config.yaml
n_layer: 14
n_kv_head: 2
norm: "rmsnorm"
positions: "rope"
qk_norm: true
beta1: 0.9
lr_head: 0.0143
Each number is 50 + 15 x the weight over its row's rms, rounded and kept within 0 to 99. Layers, rows and columns count from 0. The size before them is the row's rms in percent of the matrix's.

# layer 3 attention query, 128x96, rms 0.119, rows 68-127, columns 0-47
082:37 61 43 78 50 34 63 41 31 56 41 34 30 31 33 37 53 44 33 61 40 43 69 42 65 68 37 44 58 43 67 20 61 55 67 40 40 45 54 34 30 15 52 44 63 56 89 44
096:58 49 38 72 56 58 58 40 78 55 42 44 74 40 52 42 26 47 24 73 63 38 65 44 40 36 44 68 35 66 44 51 24 74 45 56 44 36 75 38 27 50 51 43 57 94 50 48
095:19 31 38 40 40 52 36 59 25 59 46 55 38 68 49 55 88 59 87 40 45 49 49 49 53 43 41 79 53 50 51 45 56 51 36 15 44 66 28 58 91 53 39 73 45 31 32 69
087:34 43 50 63 51 52 45 40 37 65 54 35 64 55 46 36 48 61 37 48 41 71 62 37 72 47 38 17 50 72 43 19 60 46 63 24 37 32 38 52 47 26 68 44 49 54 57 67
098:67 51 42 41 77 28 65 40 68 38 56 48 67 40 58 54 54 50 29 73 69 63 58 36 62 52 48 53 40 83 43 35 60 60 71 54 31 21 45 50 39 16 45 50 65 49 40 65
093:63 47 56 32 41 52 21 54 63 39 44 63 72 54 79 56 58 49 59 35 45 44 11 61 64 45 45 82 40 18 44 45 37 55 36 53 49 62 25 43 67 55 39 48 56 49 28 62
106:74 49 61 23 53 38 33 68 51 53 54 68 30 82 41 52 42 45 76 39 43 46 29 36 58 60 59 68 66 26 41 54 57 47 61 67 44 58 31 46 62 81 17 73 18 36 53 38
094:47 46 56 43 19 49 47 52 31 70 64 36 39 53 41 54 56 83 89 35 63 52 50 72 70 36 41 54 39 46 72 60 41 72 44 34 49 66 24 42 72 44 33 36 67 58 45 55
106:65 72 47 33 59 49 58 69 38 37 40 63 50 56 34 48 30 51 54 50 41 32 31 42 62 64 56 37 71 51 39 47 60 23 74 31 52 68 40 66 61 89 48 68 29 36 72 37
098:41 18 58 52 56 47 49 60 41 69 57 35 19 22 39 48 50 41 69 47 33 53 73 38 47 50 52 52 59 88 26 67 56 58 54 50 49 43 42 43 54 31 46 40 59 46 70 52
104:56 49 62 41 41 60 38 96 25 84 47 43 67 41 52 84 57 33 37 57 65 60 45 69 54 46 44 33 55 74 48 61 62 54 49 51 39 44 24 51 45 47 52 35 47 59 56 71
099:35 58 63 47 49 28 45 57 31 68 62 47 50 35 42 51 55 33 73 22 73 52 62 64 66 47 52 45 58 62 41 44 57 50 51 70 36 27 38 43 31 36 56 25 60 64 45 41
110:20 80 39 34 48 58 50 52 57 28 52 79 46 53 39 47 58 25 55 44 51 30 31 57 54 66 58 46 56 37 68 47 56 57 69 49 32 38 57 79 38 49 76 54 36 34 27 32
098:35 46 52 43 23 39 42 48 64 29 46 39 46 34 48 54 44 45 69 50 51 78 49 53 50 34 68 58 40 78 24 52 37 51 42 40 47 41 62 63 65 48 38 68 44 37 49 53
109:39 60 62 47 43 52 27 69 36 59 34 55 50 62 58 59 54 37 44 18 52 37 11 23 67 52 61 61 58 56 34 70 52 40 65 37 73 80 46 58 74 80 61 69 32 43 43 57
105:44 54 51 72 43 55 67 53 74 62 87 29 53 18 76 71 43 32 43 69 70 29 74 62 57 44 61 47 36 43 45 59 35 69 40 44 27 43 61 55 38 35 44 25 62 50 40 49
106:48 50 78 45 54 21 42 78 35 33 26 42 54 42 45 72 86 56 52 44 59 78 47 42 65 34 64 41 64 61 36 59 47 47 67 51 66 29 70 45 71 23 56 70 44 63 83 45
100:55 66 37 52 52 44 53 23 50 30 62 41 49 55 66 58 52 74 69 42 67 57 82 61 42 38 49 58 50 21 43 20 43 56 32 56 23 49 58 35 72 64 26 27 68 48 22 31
098:45 56 30 37 57 42 42 71 62 72 70 38 84 13 65 60 57 45 34 48 76 58 28 44 58 72 78 66 34 49 67 38 66 49 64 66 39 62 44 70 73 59 32 72 36 43 34 49
103:20 54 36 59 64 50 59 42 55 24 38 62 27 41 48 48 56 72 60 10 24 72 78 69 55 40 73 61 38 45 39 49 52 56 22 41 40 42 44 67 45 62 59 51 63 29 15 67
109:35 56 14 46 62 48 33 15 77 27 51 57 61 24 62 48 67 50 42 46 51 53 65 33 54 54 51 73 39 24 60 22 35 64 39 39 50 56 57 55 44 50 24 49 65 33 32 43
105:49 61 41 64 27 72 36 41 67 34 66 51 35 49 71 47 52 53 49 52 58 39 49 49 28 49 40 66 26 49 52 77 48 51 23 28 56 75 30 54 28 53 56 33 61 39 08 35
090:48 40 36 63 61 46 37 08 64 39 59 57 55 38 60 47 65 57 45 41 34 58 69 56 48 48 22 72 30 27 51 32 38 43 36 62 54 70 60 48 39 38 30 37 85 52 12 22
098:52 68 59 57 50 61 41 43 71 15 56 60 69 45 60 34 73 59 50 52 54 44 30 41 43 53 21 65 42 37 51 44 50 49 45 68 41 66 61 28 54 44 29 57 72 68 44 58
112:46 38 42 48 48 62 51 62 30 66 83 41 42 52 74 38 50 46 42 67 59 56 52 48 57 59 73 33 57 80 36 30 60 42 88 40 41 46 43 44 46 22 87 42 23 48 67 52
103:77 35 51 46 58 46 32 34 41 57 51 49 92 39 53 70 60 37 58 60 24 35 54 43 52 59 44 58 42 72 59 66 53 66 40 60 55 49 53 49 67 41 28 34 64 35 23 59
094:42 42 57 68 37 50 41 58 30 69 43 44 19 51 29 47 71 39 59 63 30 85 65 49 62 42 48 31 48 48 45 68 47 60 54 47 63 58 40 31 39 59 61 09 37 64 53 53
097:52 57 66 48 51 18 54 50 54 56 13 32 27 67 57 28 21 71 62 29 51 73 59 25 34 37 50 49 60 29 47 44 52 65 49 73 42 62 50 39 55 88 37 72 29 47 54 50
095:32 63 36 38 36 82 61 75 68 35 54 54 49 24 66 67 50 48 52 63 54 19 37 59 74 56 40 68 62 37 52 59 51 44 51 31 38 48 39 51 30 42 64 41 65 72 39 45
102:35 63 46 35 49 28 58 43 51 63 24 51 35 56 67 59 66 50 60 49 49 56 51 48 65 42 66 78 53 48 59 65 33 66 42 44 33 52 35 55 65 40 12 47 31 26 18 55
087:38 56 38 46 44 34 70 57 56 52 15 36 52 39 34 93 07 44 46 21 30 50 53 72 42 40 44 63 51 65 45 48 16 62 39 48 50 42 56 48 43 72 56 64 40 45 55 51
104:65 32 70 59 56 59 47 42 67 47 65 43 33 70 65 48 54 27 41 31 22 24 48 36 28 41 50 39 61 81 35 68 52 56 39 66 90 66 60 51 67 68 67 50 76 39 58 40
089:57 52 69 64 56 72 37 56 76 48 81 53 63 32 52 10 29 61 35 77 69 24 41 47 44 59 38 70 34 60 47 39 57 13 54 25 68 70 44 44 56 35 83 45 46 54 81 43
095:69 44 52 52 40 53 59 55 66 54 42 29 73 22 67 52 49 41 50 69 61 59 25 14 44 48 45 56 11 49 61 67 38 53 47 45 64 78 47 46 56 67 27 37 75 54 51 55
107:39 63 66 70 45 69 53 50 54 48 60 52 26 55 43 28 27 42 58 60 65 32 47 73 46 27 37 48 39 39 57 39 60 56 47 56 51 57 63 67 43 80 64 46 60 27 44 26
101:67 32 46 50 60 40 63 40 54 51 45 57 48 50 44 51 80 48 62 45 31 61 51 48 59 35 67 51 51 41 51 75 42 72 42 75 44 48 36 20 54 72 19 64 46 51 40 69
107:61 48 54 53 53 56 79 41 43 73 68 43 44 88 44 76 41 58 69 65 41 43 62 59 55 33 68 12 53 31 56 58 31 89 50 65 48 29 66 23 39 37 35 56 58 58 56 65
105:39 58 35 44 36 56 49 49 53 38 66 53 38 45 42 25 45 82 61 42 47 80 48 60 63 47 60 64 39 54 42 35 62 57 55 07 47 29 28 53 39 27 36 19 53 43 44 64
110:62 41 63 48 77 40 60 35 36 55 53 40 47 56 52 35 43 34 33 59 47 49 38 75 60 51 36 44 56 83 44 26 64 31 52 52 59 37 57 74 39 66 52 44 50 46 58 18
099:87 54 79 37 53 42 44 75 51 81 82 39 46 58 71 47 30 40 63 79 53 27 54 54 52 48 53 41 68 61 57 58 64 54 62 58 42 51 26 74 44 66 58 61 66 51 38 43
100:54 58 48 44 68 47 54 79 42 52 66 56 54 34 62 39 71 57 56 61 58 42 53 50 60 53 75 43 62 56 61 53 60 42 70 30 36 61 57 60 38 36 76 72 40 24 47 71
101:43 34 59 40 71 46 70 79 63 17 52 60 79 50 50 51 65 80 44 42 45 42 37 78 65 39 39 58 38 40 43 52 52 51 34 30 55 52 70 29 59 22 60 35 53 30 32 76
089:65 70 51 57 47 56 10 26 84 37 88 57 73 43 66 39 57 53 37 54 65 38 42 41 42 55 27 79 32 34 66 34 49 53 46 49 61 74 51 74 62 37 30 38 55 33 19 40
095:44 75 38 80 37 81 32 47 82 32 99 58 49 30 59 46 38 63 43 49 66 43 55 48 44 57 51 68 34 42 63 27 54 31 46 26 42 63 40 75 28 47 55 28 54 50 49 39
106:61 44 45 44 33 51 48 60 50 56 16 32 66 25 76 83 62 25 38 54 67 50 48 14 47 53 68 55 42 38 45 66 29 46 42 73 41 76 63 44 66 86 19 68 55 60 37 52
101:49 25 61 40 61 50 48 45 21 47 57 35 52 54 53 62 45 22 42 54 53 78 46 32 44 59 47 38 48 65 64 66 60 24 66 83 37 32 78 40 87 48 48 69 48 70 69 54
103:17 61 29 56 37 44 54 34 56 14 62 57 20 60 44 28 41 71 38 51 56 36 52 57 46 51 58 91 44 37 51 54 43 38 39 13 45 45 46 76 42 52 62 32 60 29 46 42
104:51 38 30 33 51 20 74 40 39 57 20 47 59 30 32 68 33 38 40 46 17 53 53 57 52 43 28 59 46 64 77 59 47 58 26 77 55 33 44 38 51 43 44 50 36 34 51 53
100:38 52 27 40 46 72 52 23 48 43 46 62 51 33 40 60 24 42 53 33 41 41 49 70 46 47 39 70 32 39 40 58 42 79 27 33 61 34 21 65 71 51 67 21 37 39 40 46
096:41 41 55 54 54 27 57 81 34 55 73 49 33 47 36 30 23 69 28 72 55 71 37 69 41 56 38 53 60 58 53 36 61 46 73 49 45 54 72 32 26 69 47 75 55 43 68 48
115:57 38 84 46 57 59 82 63 55 48 00 47 45 47 54 46 37 64 42 45 44 39 45 47 47 39 53 63 53 30 28 43 47 46 47 39 64 47 82 56 57 50 62 77 38 45 62 52
103:53 41 59 66 42 46 30 17 43 56 51 54 66 65 57 53 57 48 52 27 59 81 55 25 52 57 47 30 46 44 48 45 54 39 54 97 57 46 77 43 52 41 22 55 74 53 53 39
092:52 41 46 53 44 37 81 57 46 46 20 53 42 53 40 55 60 55 58 52 29 42 61 69 31 32 59 39 56 63 66 62 41 67 60 52 26 47 88 20 24 71 53 86 77 51 84 67
097:32 18 52 36 56 15 47 66 27 54 51 53 46 62 50 48 70 58 50 41 29 71 57 48 69 64 44 31 68 53 36 62 53 57 77 52 44 29 68 46 67 31 84 35 55 38 54 53
104:69 42 62 51 63 61 57 38 39 31 35 64 43 57 06 24 77 49 66 42 22 47 63 17 48 52 26 46 64 62 39 65 43 61 55 70 65 37 47 33 58 62 71 84 35 38 69 65
122:72 47 64 57 15 69 45 44 61 56 30 56 44 63 43 39 55 64 59 47 57 32 30 67 81 43 53 63 52 59 46 56 52 62 43 21 72 65 30 46 39 32 47 24 56 41 65 44
108:66 40 70 54 72 59 44 43 72 63 44 53 66 54 45 49 43 25 37 85 35 15 35 38 65 49 56 40 52 71 46 42 51 57 65 46 47 51 28 48 24 44 27 58 40 23 57 44
087:64 47 77 49 59 66 74 22 61 75 38 50 49 63 38 43 35 38 44 49 44 41 37 55 54 58 53 47 71 50 54 36 67 41 72 72 61 32 48 53 53 70 46 74 46 48 80 57
095:77 57 71 60 52 53 35 82 90 50 53 42 59 55 63 44 28 59 42 60 60 14 26 48 65 59 20 58 46 46 54 64 47 56 50 36 48 84 43 31 41 54 47 76 27 64 67 41
098:48 42 42 44 55 19 57 83 19 54 01 39 36 50 47 70 68 31 69 35 33 70 65 49 50 40 65 27 71 78 35 64 49 46 59 65 51 38 52 39 39 57 53 63 62 60 70 43
# layer 3 attention key, 128x96, rms 0.118, rows 68-127, columns 0-47
090:68 47 69 36 52 54 31 33 61 36 23 73 38 51 75 48 72 56 31 55 52 51 25 61 66 60 19 77 70 16 44 53 60 59 63 39 58 59 68 77 51 35 48 39 33 10 54 39
088:53 43 45 85 47 50 52 34 39 44 70 35 47 53 48 43 37 42 47 68 61 27 73 54 24 52 55 46 52 64 59 47 37 38 32 45 41 61 54 53 22 48 31 24 39 58 83 37
093:51 57 56 03 71 59 46 77 56 35 42 60 81 60 58 53 55 66 53 45 25 58 32 67 40 47 43 73 39 49 46 31 65 49 67 56 81 47 42 71 68 68 50 52 29 41 46 68
092:50 50 67 28 61 41 58 69 33 49 38 64 57 47 50 66 24 56 49 67 45 44 51 53 44 61 16 73 47 18 77 61 44 52 20 28 65 58 64 67 51 52 44 34 56 24 36 40
095:69 65 23 56 37 32 80 73 40 39 34 25 50 57 35 36 46 39 37 63 62 56 49 54 79 33 57 34 70 52 52 39 39 56 47 57 29 24 45 47 57 62 55 53 35 77 49 46
089:45 27 44 61 56 44 64 46 46 53 62 38 38 51 42 56 61 64 78 60 49 73 70 39 64 40 52 59 38 58 65 69 13 56 44 37 50 50 55 34 52 56 43 43 68 41 46 40
098:70 67 47 13 59 42 48 63 26 59 68 59 57 66 49 49 71 67 43 45 49 59 49 46 77 57 18 60 46 64 80 53 60 35 72 61 37 50 39 50 52 66 38 36 48 33 42 34
105:48 39 65 34 58 77 29 51 49 51 36 73 53 42 43 83 33 72 45 52 34 33 40 44 18 59 54 71 41 18 42 52 56 59 35 36 67 65 33 68 27 52 52 63 54 55 12 49
085:59 42 45 23 51 49 53 72 34 28 54 63 33 62 57 31 43 78 42 49 51 69 46 40 62 67 15 50 58 42 69 37 55 48 77 63 51 37 42 43 33 51 44 47 53 49 33 31
103:16 43 48 53 47 21 62 68 16 39 35 46 48 31 46 78 24 46 34 51 28 24 48 39 41 52 50 70 56 54 46 71 37 39 47 42 35 53 52 52 20 50 61 65 32 63 45 53
109:06 45 40 48 39 69 28 49 66 14 49 66 50 73 56 16 13 71 46 21 66 57 85 30 43 28 39 56 47 41 47 37 61 59 32 35 57 72 42 54 30 72 47 54 61 50 20 43
101:45 40 44 71 47 82 74 38 73 41 49 41 29 51 61 53 55 44 53 47 36 50 44 69 74 24 62 42 63 59 66 99 46 71 42 56 19 63 36 53 41 40 48 47 52 76 61 61
089:44 77 35 16 54 56 72 63 57 45 60 68 49 55 35 47 42 60 61 41 44 41 34 55 66 64 44 46 64 59 74 54 39 23 98 41 41 32 40 45 41 32 80 57 43 52 59 20
091:32 51 65 35 56 25 63 63 63 56 52 46 49 31 56 72 40 14 58 72 39 06 65 38 32 32 67 54 43 44 32 50 39 63 48 50 77 60 55 66 42 51 60 57 44 47 65 31
092:43 54 62 24 36 66 50 45 12 44 62 66 56 57 37 28 32 52 57 56 61 40 53 50 39 38 42 53 23 65 47 45 54 51 66 63 77 68 31 37 63 62 55 46 43 44 40 43
105:57 74 47 44 51 44 87 47 59 20 38 25 55 33 63 42 28 72 59 49 63 52 43 57 40 31 58 60 32 96 31 58 47 44 52 40 83 36 73 50 56 47 66 66 63 66 77 53
101:44 36 61 67 30 54 36 29 49 45 21 33 49 48 60 64 41 37 48 51 36 26 61 55 59 05 55 63 59 35 47 54 32 91 35 43 60 73 65 53 50 39 62 39 57 37 45 52
102:77 49 52 67 76 56 56 50 50 56 00 42 55 47 29 52 43 32 76 45 49 53 43 63 46 70 53 47 70 66 24 51 57 59 42 32 53 37 59 57 42 49 31 58 44 32 54 74
101:49 62 44 41 56 52 19 48 46 54 68 56 27 73 63 46 66 83 88 56 39 73 47 33 73 42 49 35 63 31 32 61 47 61 65 22 58 72 30 26 54 42 39 42 58 46 42 54
100:52 53 46 35 48 67 52 76 29 79 64 32 27 47 46 41 20 41 66 67 81 35 27 52 60 50 48 47 51 22 50 55 50 27 43 56 55 20 36 39 51 77 19 58 36 38 64 50
102:75 49 51 30 52 27 32 25 39 51 67 67 69 46 36 51 62 77 69 69 57 67 54 55 46 62 58 46 37 64 65 10 38 49 61 30 50 27 50 41 45 50 54 46 56 24 52 47
104:46 30 64 41 67 12 29 61 24 61 76 59 58 47 47 40 59 37 49 61 53 40 54 60 68 81 52 28 54 74 23 34 58 44 63 59 61 46 38 38 52 71 69 47 50 61 80 47
105:55 50 43 22 71 42 27 69 19 62 47 61 58 24 43 67 50 29 56 78 65 33 50 84 66 60 84 23 52 67 45 43 56 39 56 38 52 48 41 44 38 57 26 62 48 65 66 49
096:54 46 60 31 53 62 30 46 46 22 43 87 49 62 44 54 47 28 64 39 48 26 67 48 05 52 76 33 20 53 54 34 64 37 52 67 50 46 32 53 50 44 58 38 68 42 12 39
104:41 49 43 42 47 19 52 35 47 73 51 33 60 57 49 53 66 69 52 51 45 71 67 47 76 21 73 68 49 60 80 26 35 86 59 37 25 62 58 27 60 32 57 46 32 73 48 27
106:32 62 76 32 57 72 62 53 56 12 33 63 55 45 59 77 37 63 48 55 38 52 38 65 64 60 64 48 69 34 60 43 47 50 38 30 55 45 28 76 54 52 66 46 56 56 45 56
102:38 75 38 74 45 54 24 79 43 63 55 17 77 59 65 66 43 37 32 61 55 39 49 69 71 48 71 49 67 47 58 38 43 58 48 44 17 52 72 42 51 57 81 38 37 52 50 57
092:53 50 56 94 68 52 54 66 24 70 52 46 40 39 31 25 68 26 37 77 40 58 56 36 20 51 22 52 56 59 39 60 68 32 45 57 48 55 69 71 18 46 30 61 51 14 56 47
089:48 53 42 20 43 57 60 50 94 17 47 41 72 44 74 39 29 68 71 41 74 45 44 50 47 42 47 70 31 53 48 63 40 27 48 47 49 51 46 30 68 68 46 60 60 72 42 61
103:64 51 51 40 51 59 68 61 33 73 64 44 53 61 45 65 47 26 64 76 43 18 37 76 26 56 39 87 42 44 68 48 30 44 52 42 70 51 38 67 68 47 60 42 49 60 61 54
091:57 51 64 61 47 59 73 47 53 42 34 46 71 13 59 13 33 57 34 54 50 50 53 44 48 54 33 41 52 43 41 56 48 47 38 40 48 48 51 58 34 63 39 74 59 31 63 65
109:43 44 49 36 55 54 74 44 35 40 40 59 64 39 68 56 44 57 34 57 47 28 47 67 41 45 45 45 41 52 64 63 44 36 42 62 87 40 63 58 80 73 68 61 69 54 69 41
085:44 33 38 29 43 20 38 29 62 39 69 48 39 51 66 46 60 54 46 56 58 65 48 28 41 37 43 46 24 76 61 41 55 44 85 71 79 61 66 36 75 48 59 43 51 43 59 33
104:47 43 79 58 38 31 60 59 63 36 54 51 69 56 44 60 56 52 50 41 53 46 62 71 47 52 68 39 54 50 46 27 62 38 58 26 56 53 52 65 60 66 54 43 40 45 71 61
100:48 56 53 63 78 64 47 41 44 62 49 64 34 48 52 42 53 40 34 42 48 59 62 39 26 64 47 51 39 96 18 64 70 35 56 64 59 47 80 62 86 60 33 67 45 51 29 09
092:62 68 69 51 41 67 75 64 56 58 29 21 66 49 62 59 33 38 49 49 83 42 60 83 50 54 53 65 49 34 35 43 55 27 45 37 54 40 38 63 68 40 52 47 19 35 33 60
108:79 54 21 82 50 70 39 49 54 50 37 29 49 49 43 71 41 70 58 61 48 49 47 55 32 57 39 52 56 37 41 72 41 43 23 37 74 54 60 59 50 54 69 48 77 59 72 80
104:34 34 40 51 50 18 36 53 56 52 53 48 45 52 50 67 63 28 65 68 39 52 43 47 56 71 56 43 71 19 66 46 22 33 49 57 34 40 65 46 45 16 24 48 47 66 58 36
109:40 66 47 57 64 27 65 58 43 56 32 66 18 61 51 67 36 20 37 46 51 60 50 46 71 71 58 53 61 47 47 38 59 52 51 73 29 29 63 53 47 36 76 40 45 47 45 28
104:37 46 58 47 59 64 86 46 86 38 45 58 51 40 71 42 56 52 43 28 53 45 47 68 62 45 51 70 49 55 73 75 46 79 32 62 52 34 60 64 69 38 46 35 46 74 36 33
089:72 33 57 31 42 33 57 40 43 79 67 64 46 25 43 39 60 59 54 65 66 64 48 39 53 43 42 77 22 64 53 50 53 64 57 65 49 76 35 50 64 27 48 46 48 72 41 58
112:86 28 61 40 23 52 43 37 44 32 54 58 62 41 56 46 28 46 35 81 54 45 69 42 34 52 62 37 63 47 55 44 62 25 61 46 71 68 49 55 64 55 53 67 67 26 51 65
102:39 38 54 07 57 53 48 29 53 41 48 85 34 57 50 61 70 58 61 62 40 46 45 55 31 53 74 44 21 56 60 22 53 61 59 49 75 33 49 68 63 47 56 20 53 44 20 20
089:46 42 38 18 58 26 25 27 50 57 70 61 50 63 52 53 60 61 66 58 62 77 63 30 42 53 63 31 34 69 46 27 52 38 65 73 53 34 66 27 71 43 42 48 49 49 47 22
107:32 60 77 67 37 67 58 49 48 50 46 44 63 53 47 36 57 68 70 38 64 69 49 71 29 23 33 48 53 59 46 33 39 76 39 28 66 35 33 65 30 74 49 47 38 43 68 73
097:28 58 66 55 42 41 50 72 70 43 19 54 66 50 20 77 51 43 45 34 30 44 52 54 63 32 57 74 72 53 67 32 23 67 51 58 41 63 23 55 34 41 58 40 34 36 44 54
099:43 33 33 26 58 30 38 36 25 70 78 53 41 53 69 41 59 31 59 75 45 25 54 40 44 53 49 56 50 64 52 28 44 42 84 63 31 52 71 44 65 58 43 64 40 30 62 13
107:54 54 62 38 48 26 80 73 44 38 51 41 61 08 62 43 42 48 27 31 40 46 54 64 68 50 67 72 47 40 65 54 54 58 56 29 50 84 46 57 33 73 75 65 52 39 39 56
094:38 53 31 38 55 50 66 43 63 45 73 61 36 22 59 49 53 22 31 46 29 74 57 38 50 54 94 29 37 53 27 19 39 48 42 47 51 52 55 62 52 50 25 50 75 61 33 36
094:43 57 55 55 39 57 27 86 59 58 45 36 73 38 58 52 35 27 52 30 74 63 45 57 31 58 40 46 48 39 49 46 66 39 55 73 45 50 54 44 59 55 47 74 28 47 39 56
094:58 35 72 67 40 52 58 71 35 57 26 38 44 35 58 23 42 21 33 56 53 50 48 45 25 59 24 49 38 43 26 60 67 51 36 64 66 65 53 68 46 45 37 67 60 38 67 60
103:60 56 55 48 72 70 21 51 54 62 19 68 59 49 32 50 56 46 70 66 57 62 56 67 70 67 74 54 37 50 41 53 47 67 29 38 52 45 10 44 21 44 15 33 52 73 41 73
094:78 58 48 60 52 76 31 73 53 48 26 48 64 31 32 66 11 57 68 30 73 36 39 54 38 52 32 64 59 13 52 84 49 44 29 42 61 62 51 37 33 41 54 56 62 55 36 81
097:54 39 21 45 34 79 36 48 53 62 58 56 54 30 70 42 56 56 43 59 35 42 48 43 51 47 44 71 54 32 62 42 41 78 47 66 14 57 38 46 58 72 43 52 59 64 43 52
103:24 39 55 48 30 49 46 53 45 43 45 42 78 30 53 75 42 62 16 62 59 65 49 60 40 54 54 65 33 39 89 26 49 25 53 62 34 69 28 65 57 39 49 34 43 60 10 56
105:59 42 13 51 44 61 32 37 42 43 62 33 58 59 58 42 50 34 71 49 52 44 46 71 56 71 52 52 67 44 37 66 37 65 66 57 73 37 68 45 76 13 43 57 52 62 63 39
101:33 32 59 47 46 55 61 46 50 36 72 47 11 62 48 52 56 82 36 51 60 45 41 50 66 34 34 54 35 35 49 58 45 54 45 52 56 69 26 51 56 66 76 41 56 79 36 52
121:26 53 39 68 46 67 70 84 51 37 60 23 60 61 54 70 37 59 57 45 45 41 54 41 56 43 45 62 27 41 66 78 23 57 44 42 51 70 52 31 45 36 53 39 60 61 23 65
111:41 55 71 53 45 28 43 31 56 22 67 72 34 50 66 43 53 57 31 28 50 73 57 50 48 49 40 40 28 67 44 52 77 43 64 77 94 74 53 55 57 61 76 22 48 44 34 24
094:56 44 72 87 46 65 47 63 28 73 35 38 42 32 53 45 28 43 23 47 36 31 31 50 69 31 39 56 95 47 36 76 33 46 35 43 30 70 51 54 20 58 47 78 47 52 65 59
# layer 3 attention value, 128x96, rms 0.121, rows 64-76, columns 0-47
117:87 62 74 48 60 46 47 47 76 48 45 54 39 79 50 16 44 59 92 73 47 44 54 29 36 50 25 57 48 35 44 48 55 58 60 25 72 54 63 65 48 68 30 42 24 14 48 32
133:44 40 68 46 59 51 63 21 51 46 42 54 42 52 41 55 48 43 49 61 34 60 34 41 63 62 49 32 59 63 64 45 57 56 70 58 76 33 59 46 53 37 64 35 48 78 26 24
101:82 64 49 34 59 35 62 42 50 64 46 54 21 75 41 26 40 57 41 89 38 28 48 42 58 48 31 44 60 37 64 65 37 60 54 42 77 52 68 54 32 80 50 47 54 40 48 29
100:36 44 32 42 35 66 47 57 53 67 39 42 72 14 93 77 55 34 71 29 68 57 33 49 59 49 78 68 38 67 58 51 35 46 33 50 56 79 36 58 62 49 42 53 69 85 49 43
101:50 78 43 59 55 57 58 54 42 58 55 48 81 50 08 59 67 63 30 59 64 21 45 37 23 47 38 53 47 27 41 52 37 34 43 71 55 37 63 65 85 51 33 43 47 20 50 11
100:57 49 61 37 41 57 44 75 43 33 45 53 41 59 61 42 34 29 49 93 47 31 60 46 55 56 50 70 51 00 57 56 51 50 46 50 66 74 60 52 35 68 65 45 52 48 51 45
101:30 28 60 72 44 55 32 53 57 50 64 52 58 25 75 65 39 46 29 19 60 57 48 44 56 55 70 35 37 58 43 54 27 42 58 55 16 56 45 57 42 65 42 39 55 66 28 62
115:37 63 64 57 47 55 57 68 54 36 49 40 46 65 60 31 60 61 53 70 75 37 57 78 69 38 56 67 42 33 44 52 48 47 49 48 69 71 60 64 34 65 51 67 69 32 21 64
117:68 48 58 55 58 28 27 67 52 52 58 48 13 64 42 60 56 17 39 63 56 47 40 39 23 63 51 57 76 60 20 65 41 57 52 53 67 68 61 30 62 54 38 43 63 19 65 68
110:64 79 57 41 62 33 58 68 46 52 55 55 48 57 41 21 49 51 62 96 26 33 53 27 43 63 41 56 76 08 50 63 60 43 47 57 57 56 66 63 51 51 43 47 38 10 47 33
099:68 42 73 52 67 64 55 33 49 56 46 38 31 44 55 54 46 55 73 73 34 30 64 20 63 43 44 36 62 64 44 54 58 64 64 56 80 57 59 50 42 67 60 66 55 43 72 23
116:52 38 66 68 43 59 50 70 44 51 57 48 39 70 43 58 56 42 31 59 59 45 48 66 70 42 63 69 47 24 54 76 35 46 45 54 50 69 58 48 27 67 28 46 70 06 76 52
097:34 45 22 31 49 53 46 54 25 62 24 62 78 44 74 46 52 37 56 26 39 60 36 60 72 57 77 34 30 50 61 35 56 56 39 77 40 36 49 52 68 50 43 45 68 91 41 54
# layer 3 attention output (transposed), 128x96, rms 0.115, rows 64-75, columns 0-47
111:52 48 75 51 45 51 30 39 45 48 50 48 63 66 11 56 64 61 45 31 26 33 50 59 59 33 43 70 78 40 44 73 59 44 63 52 49 65 64 69 51 42 46 45 56 73 52 47
104:80 73 64 41 38 51 41 22 61 68 51 19 37 60 69 42 53 29 38 27 69 52 58 44 43 52 33 55 61 34 61 45 62 25 27 41 24 37 76 36 41 40 20 47 79 83 33 52
093:43 44 34 70 44 56 57 74 28 42 35 74 28 52 34 50 68 52 32 32 32 54 39 90 34 41 44 53 44 57 58 63 50 60 62 51 56 64 14 52 77 47 56 61 73 39 47 36
092:55 52 34 45 48 27 46 30 37 55 62 22 31 65 74 36 34 47 31 61 17 54 69 47 46 57 53 53 50 43 64 44 61 56 37 50 37 67 51 16 36 57 75 66 64 51 38 61
112:29 38 60 60 52 56 67 59 34 40 65 66 39 24 33 48 39 36 71 74 65 48 58 36 50 33 39 75 55 75 54 46 51 42 61 52 77 37 46 69 44 46 52 35 68 20 32 42
096:32 50 49 63 66 50 61 38 23 16 63 62 76 55 35 68 74 46 51 41 54 23 46 42 24 71 60 57 54 64 30 60 70 85 39 57 39 49 29 46 38 45 29 64 62 54 52 70
091:54 73 29 45 35 45 20 31 56 79 48 74 53 33 51 57 48 75 56 68 36 67 41 47 47 73 57 34 52 52 49 41 29 73 32 49 49 53 37 60 31 57 69 52 57 33 54 55
099:45 71 58 47 53 56 47 50 28 40 46 80 53 52 47 62 57 46 38 97 50 42 48 58 35 48 76 45 55 29 65 46 76 50 32 39 67 53 24 41 40 52 27 60 71 52 73 49
109:72 46 42 52 58 42 35 34 34 57 24 56 47 51 20 44 54 45 65 26 71 39 41 58 38 52 41 59 72 20 24 51 44 34 49 45 94 63 38 56 66 64 42 43 57 25 61 46
096:47 43 43 68 53 59 53 63 32 50 58 76 46 38 32 56 67 48 48 61 43 31 55 70 83 50 18 43 47 46 44 63 54 24 47 62 43 41 43 71 44 57 46 62 33 61 43 53
095:45 29 41 48 58 51 59 67 39 51 56 21 33 68 23 46 50 25 56 37 54 20 58 34 28 54 30 51 15 71 55 52 70 48 43 62 37 54 82 54 56 55 48 76 61 49 44 49
099:27 57 56 45 80 37 48 45 54 27 66 74 35 65 52 63 84 71 82 55 51 42 42 76 52 73 70 65 53 41 61 60 30 62 77 53 55 65 57 46 62 42 51 57 44 34 36 44